Each number is 500 + 25 x the weight over its row's rms, rounded and kept within 0 to 999. Layers, rows and columns count from 0. Numbers have three digits each. The size before them is the row's rms in percent of the matrix's.

# gate: layer 6 MLP gate, 640x160, rms 0.097, rows 273-286, columns 0-159
# up: layer 6 MLP up, 640x160, rms 0.0928, rows 273-285, columns 0-159
# down: layer 6 MLP down (transposed), 640x160, rms 0.0845, rows 273-285, columns 0-159
gate273 102:530450477484515512463486514538513485524511496471509520460524495502486510515503479515475510457506537516535531499498497501499547529502459510526471556536515523480494518544529477502507551483498484494472442464527490541508490479482499501523499500486511489507461460474493502483485526474501479501438535540506506481502530485536503506507471516489527440529543521476514526475519500542503471522466516444535505502527495529470476465487554499489459503531504494480481535496510509529514489489488456
up273 101:484475481503508517473444479494472450459530487475523507491506482467475464472535475507499528515472511499536494470523504501543466490509427518515521522501471496542563521461488493534469488495504511459513468511537485486525540480509473509484540480519473503496466523491503485531509533508506495544534482510519501521512486517501484459538496470504503497495501488488507474501485536472467512484520516476434498469528494534505502555498521504495537486512467554468497515499484532542528514481534487
down273 106:507530505491508514495450505516494464531485511480508514505488517520486492491488482515556515518473525460508495523520525529524437450497467523502497511513499501532537464501520512513462500508525536463447492482540459476482555515505490478469528476501470493538471479483492474515521484515498535541504479530514505549494500516485519519506493504440453500507528483482492541497460483501460500491468532470499506467473541521543470520502502498488472494541516536535491558476526509451511485505519493
gate274 099:529504476544477504491507475487490556483542468542515490469495513478475463485465477472510489531502535503515524469534516502482534515527493492506481532480529516476462500542480514504520532532534515501501529529504499459536513487498469466511498539504481501532542507481532483483501487482463440514440494494513475503522512496503481495467504492474506486549486501505478461502505526521475461485502460508471478512512506453462556450489506536471493490469502467514484510504525569515499457499504480
up274 101:466473482518478534498534480509479563501519480532457483504521493495514501453522486490532513526533546513485494542532519522478500513503490495459542457513537513493474515500475492524532541515507510503478535549527506483516501500500532495456509494490552472537540478508501512488484475465492492541472485500502473533500483448486535540489484477488507482504542494457491488478487520509507486572491471486497517535466545489507538487483499509520502545520496477513484484523508513510462451461504530
down274 102:490498488499514464532510496492515486497481475531488501524517468479482466448531490481547521476490525536495516513490516474485541509511497475490497482518527501557472513513461539488555580493511516514485517543524501525475473513509474526462492484501489479542528472499479523497512527471507502512506484483483467539496470507495478531469517531509508481520524444455489494512488487483593530521491491493494544505500507503526475522460501494527466526540504526504521511486468449511477501487539504
gate275 106:497509518506537432533516504501524513495518473514508504461523525489515532462560524492500512513550509512515532514509502455526490477503505534471467464511497546523481542509516514482522515469467481475466534485495489489481497550499515483534462490447519510469450489503506531524485475506508567435507521487492501461525498473465551516488480518570482524509513533481503516490513517473498476552486488515477485509516489514496523525489501480475516539490482511493519492512526534486518484495503467
up275 106:473487476471469461485531493473486534456498525499490511526517472532495499505486491529504520503460517523521502461508505475528482496523518523496508477514524528495538544540487487556513448506525488501506548454506507496489496513488490477484496495479492526465520465512479540539521525453518523443540493498495487500507468498463510484485505473511472543483528504506516439500487514486534505526456441512470515512514487528487431541527526508528494490490505518490448486491560510495489484471485496
down275 103:480492504470502474481531483473547494458495468450502502496501555501517496516535509489504531488502458519480520474533529451502471484491481524513457544502481509496503546519502546484494501505467469474493489492469459466483473493469495523532483541445493525547480483466515521474532522523482497510506491508526510490520486504508481529494472485507458513442493518520492457511514520471558513514501500499473484490463498524523493504492452468499503518481507484572479531540553505496457506492482522
gate276 092:477482500501504484458516520503501525511513525535478504510479528478515535541517505444481482541514494509513468439502553522463499511490486529482505457447507494487486539471477501480483463492466510520495473534522472522505427468504512520552523496520519501465471486460528505468529536452528486481518471466506487460501511495485441488486475491489496507514500528544485501494471483500515543509482488534500499508507519518499476498511548496442484485463533517507504504545497505497499539505516462
up276 095:498513434516523473512548511502515527523482520475520489437482482529499532502509543484444511489535462546470521544517498526516519501499502444493480509511516492473496536484503503501468517485509575478516507512502525494495485522515476527441494523477515496490487523447484488521488483501454490509538500508522510522426473503485490496524528460484513458467491482486498537544500511521496491511485500482511452566471500498495519481497518499487510498510537495510515525489513477527516548522492504
down276 096:494494456481503494498499488468502556553501502475474486487530483513502546518475500490490486530487494483518468492505571501495494508493475510508464504490500548497469512507486461504480493485518510511489474494490428495529500549479496491530535502461486533479529507485487492490475523503454484502486480462505522517536506489481510496469472494501498509495480509540495525497489553522443514490483423469537479477478441501469549535521523491481470470493509515513515445487474534459472531501507505
gate277 103:497504524533490431527501488538483481558528495501503493499465518506463532475450487491495491538492484448476490480474475520486497477475495503495512546506482510518482521542520488488479522470528514471479505455465478495548511499463478496522491485518492516510521470453550540515515486496508516484499492508501517499532490491512481479515511471522481472474457494504512563501513474457472502488524535537544482465436491512500540542526501517541527542513475491492494516505549484477475485525482496
up277 100:502477501548537499554515478479469544530520525476479512488538475502490491516505490479475541463506482509487502492541503490478496529448492456473506489490489546518473479444452546508486545472532497523504492472505513507494504507489494509467458535458503517499508514508526514494495516488470496476491520547523512506503520528491523538539520511508526501526511451490478480517519477462518557499538518480508528522482498480521514497495477495499471550517487442486511489561526462508524465525469514
down277 099:447520518502512464500539527459457441501505484447485542509455479461506510476498502488469500530470507471473516537548515513472505505527482522495551514495466501506442523486532498488488526510534526478498514534536503484478467491502500540472505461523471534520502508441486477502526497509476552498499493506520501504485480492520485509488514523484492472485494519544519540527518477514489505494488494499557454542515522491504468486456513511479489475528510486477498438486529506512482480517504461
gate278 103:469534507527522492498538517483509461511527528481465526523503561499508461490512495502496452524479504494444499491540464505495547495524479516505483493524487493474527517462492485495514500500465549506509529499553505502461493482487509478506473511506512529507468473518449502491509542551511479498493529545476529505543493486483452539498544491487543504486522535497521503503519502482488508503561476517538504490520492479451499523491517496470544479486511508505524516509531538487474448516524440
up278 100:552532479465491500505505483538532570526499480468524507497493523520487515513489495485486488481521470497523529547467516523502521506505451494520538507503524501530464550471520475490472472489526510491486525519491457473515534497476470500475504544559509523462461491476488498532499519512477523519525480521490511537487469447464505447488528485482487499560504513565512531497497487512486493489517532485497522513471484486531528525458539465475485505461486517505465489487518484486517479529508516
down278 103:461513485507503488466506512535494502517530435473474504541524542481524523506490490498487502528542501543506487530516542500465507506528488490521511459489533458503477545496489520549507510469509530524479510524479508546502523517495476552491543470512508490475479524542471508460506491557512526509468495478498481502494487519513521504512481496539486563520515522472487521514469480464448480478510474472470507507548514528474528485505510466499434459474474501513494457504504483502484478478501485
gate279 090:514488541473514451498513513529502510512523459466515509510510561521515568506476449492557478534524510521487488516494478505537483498487510451484481511493505543537501526478529484513513477519513447515486532466466495510495539531500535451470522495500496506569466507504518489515485449477517510499514537509517520510474500466477496520461487498499502453531479511476510485490521533526492496492516509507527464477487516471509459490508528494536531515507549517486491500494496559492498456502528484
up279 097:523534477501530493489531543518502536473516538559480524506478456546533490454541494496484521529507482497513548471493505506492491453518484466501510496509479492498512564458484508539510479522477501498505519548491493480495523502562462531482520453521503488515502476525509472528509539465503497472489471458492501516476489476481511463472501550526502446475511471473499518489526481460508535530501503530535470488527526490456486528518484507528527465533509527503486520494493481494516471516505489
down279 097:515499477508465469466525497516510455507512506499496522467498459513501480508468542498460500473497494460490494478502453501506484466496465525492491499485494525553524522512487517498469532501469482488495536506510517534523510525502454525476453541505510502487508480522525537535488489520507505489537515493523465503532506514528521461471491511508499580503502451519474521537484493501475500497442511512551485556509514478471510467476541492526491473522517476485487489507470442515551506538517454
gate280 097:528523454515502461475485487517498555473489472516491513487506449498494484539505519561470531508479549488490453508484477530494510548512551493522521536539517513470478487473464483528504511505488504505519522507483530511508462534526513514461512485491468485447493478481478510488499487501511464566497503467492491515519538530518486500509470534520499545484561501506506511559525528516487503550476534499482459508521495515521511517508511491513511477521470442533523528487488508495476486518487485
up280 103:516457503487487495502456505516481495514531487504486522497515499548502553467486433494457500581528496495475518525536472471555535528480479495538501540483522481500528476492491508481476496489496453487471512488466492488486492473476508509519496535533508523499490494475484463521482517496537479496463511525458510498516508515488558466515516532518465480505490480497512497477508513510459489551499493469458463531533485562528496481464516547479524503493526493489474499551501515477496519505505484
down280 103:570468491531483471487505482511501529474515526508488486509488524484494466511494504554507546480476547494456467473514506471515512493518507495507514545489494512499471525511483502497509493489495509511508466512554461516546497515494481530483486470487544511508469465498509493497520522512477523511488469468526469502555510522514494507482528480512491524509513469514482463517498462489486511498488481486488521498463484504507510502583546487511541488497466539508537522520516411514432496474473511
gate281 100:533478482509504511534522479487511460552490522505523502479459517505469546470520509517517483480526459492520524518544516533482502501516547455508525496518486495521550502500506482490514515511521449538530505513496471500539506454529470494540519526502519496488498563477467506488490492534511519544517527529507495498469507496490487501499485502539487500555475503550493496533504500467519523525525470541516545496502542471520491485478487569496483471467461463480476509476511484506474472501533533
up281 098:487458493481474517488487476535500499519515443532530465518451533535449502494503534524463510487488484492556474522496535464514480522547512505494461506533476507463479493523522500521514504480473530482489527474491530471514523504465483519460552442502499519493526495501545528476515474490495494536528514560505494471508512562511491486473528512514491504533473519524484479487510497474506509479508499507515527493485472524514555502484457501523504504479515505529516511553473512524445483480492527
down281 101:448561549518457496490456505493498554497511505508487503521535554516516465543514490470506487464529502499478507494479472481451544526514492520512508529443452496447487493547479493458503466516469541495532513500475485519504493493519473477507490503534501510463503517504496490526453530467517489495495459469491504472509510511477527520476521530468471515474527488518519532456526483512546508477520530526525490513486492492515499508482501433498509531495511505497479521486526543526492517501515483
gate282 101:506551540482532465456515494468482496495502453494509470458474484519456463490486492474499522482521483554482505462523535497514511507486516473482531494455482493492504502549472519530530554516496507503486494470511497493453483486510502495494481476553511484473426531505526473494538508489509487480542503536529461455529550502493496496495500508512490500495496521505515474504534534488492551521494486489516453511479525552528507500507504500506466482540490481539474548472484491483497518525521467
up282 093:488508512494483532493508508460514515525527552463529511550474494486502521512528511509492493503535499509520470477492491516491524474444516493469494480521460472510489514475499487475513502538544479520494531504483519504504487537470496497490491537466482527477540543440503533499427456504517494487519496485444535514461513522499484513520529488444524497523554494495520483483556500537486526510531532470537533519490509478502498524508465446482533510518477513471485533476480507517478480523496496
down282 092:494525485522479528497483505516511527496458514492465538508495512537437540496484453548505479510472492515493507539521464471491509493497483539501464527485485470485482511506552527485481505502471486470497502477519549511507484499502494473479453505534491536478496532523484466508509490483498470499489507462501508523491482490501560493487492491454510529477489512512493558518469489519567435502522508480509528541469476515494479472533480531500523524497541484490498483509534572487529512489470534
gate283 102:458537503524543523491502460503484499490479505490501481523523517477534488545496519517455515496561510506470533496488499476502520509434496475469487530520501497478539511525455464508498469551519521546521495478509538482542506485528486530519503497541535540489457488518500526466494499480489465479544480492537517490485489460538519513482514503491488505501508492499527493515520507470532529532499486560509482482544554468510521544478505453500488484480481524479474483483481535506523485516482537
up283 100:494492449574498473531505510527517490522485465548523481530508530473511462480492530457468512492514545514520486502488461527518532525523479501521539504501544493513497505503564489475512521500504472535538498529543463544518452473500492494488492441463461489487463528492514481510500510468521501500526498492487535494531520508521526484485509501496476506502529532510454517485515533551505481455476519492480504495505518498529481506464524542521516468488533473496474529491540499513486520491465483
down283 100:507494526536514487504544468489524513504523486498502523471516459505513449514505496478529527489535520501548494494491515558495502514466525484492487467475490478468525497500508503531509508479528488495526519508459527511503495517488493478488512438529504499498465490506502460472481501513523519507487489466495509520483505456480505528482483543490496520523479521505495541492489523465389473491465537484511496507473500510483480495433506467484530459509475464519468472491491540448483555504523470
gate284 103:565478502478507533511499513517492532499455445487538486498497534537493513500508502470532511488508509513488467531436504531557489520517472512473498535494563552491525548525520503476502499451461482473487451483500536481464475486510494480522484518489514510489456519504490499448487517538550501485456459484520471462498519523516474521498485493514475532472475489485498516511499500490509501496487545521454526482506517498476527500472487491508510490474491479498494486495489502504463460456452498
up284 099:514481523508455490488473481479530460446524523476457523546513501472474499524477478446433485536483473506493507504526504545475521489479530472495483485473460514496522487492545490475461527523475499515504494484522480501483477494477523498521478465503525496516473453438481486527498493519526450506496485485509521499478493536507512507505553489553455529476526562496516527484506519486527498504518492503491517524515499527466501508519478494539550511499503510519498541499463527442491490517495491
down284 100:510472483471516476488531517466485509554491510500532470484529489502477476451523532518527490502517538490499505513463515493494496551498471514491512506511513507441519512536431519507460510505542504499477458482500480518464508532515472500455543493495521528457477484511521574524480461497511502478500538456453494500530512493513485512521492520458488479461491517472493481504518486503463495478502461497465474499515535513494516470490527479487509504493477502493495466488523544521459447510443500
gate285 100:480475502481516505493522496523462514509494463545517547514496487520530531466493495523510529529496492486510477508525478485501493520508475520489501485520480500506490487523515501509536484507486510487468532544478486514517476530507533535482486507456496544533495502476499439514458468487466515452460529519455476481466531528526520552514531514460487502508488501481416514491502453481504545499546525509526541475527476514523452508494511466491521512552468475525509496488480486485521513452497491
up285 099:488466467550516483494543496528480510548450497515538514480526493477499497500495439497487483517533468510470466462493542493517525484541492502492509545477514461455518533488507530501558486516494433515560511500513453498487444512503503510530460535494460517525495518492524517532526470483494513520516525515522491492519522463517544469501513468529512499524458487535473512548516469487500476503517467515515484474495485510524537502482493525477484543515520497505497513480493533494490512502501477
down285 099:469501502496411487501508483494466510494514478528472543498477484496521518524559502492536530511459532495512493510462470458534528479547492515480485505486475474494500501535544487483513503568481522484449518521553514497475496493471482502478482478514498477483511485502492466493443545472498500467510518491464544483446526503481503564507515491491491499478494483514503509503540480510566524511513513528506540511474541524511469516500470495480511468479503482513475499488487502491501489521515533
gate286 098:511517479529515462486509504484495462496496474483506542500528480527477460528485500515511481505526475452483474472502484520488486461514454459486478513538488498496458512524542488526540457476460512505537462516473492487453510473489498509484522480472524554486479442500533520489495556531494531521533525474501515455477464467459521491496449514482535506505502511516512545529491515504510519474495498481498524510539502463525492522460498551485471527497510460499507472503465539478498476516489505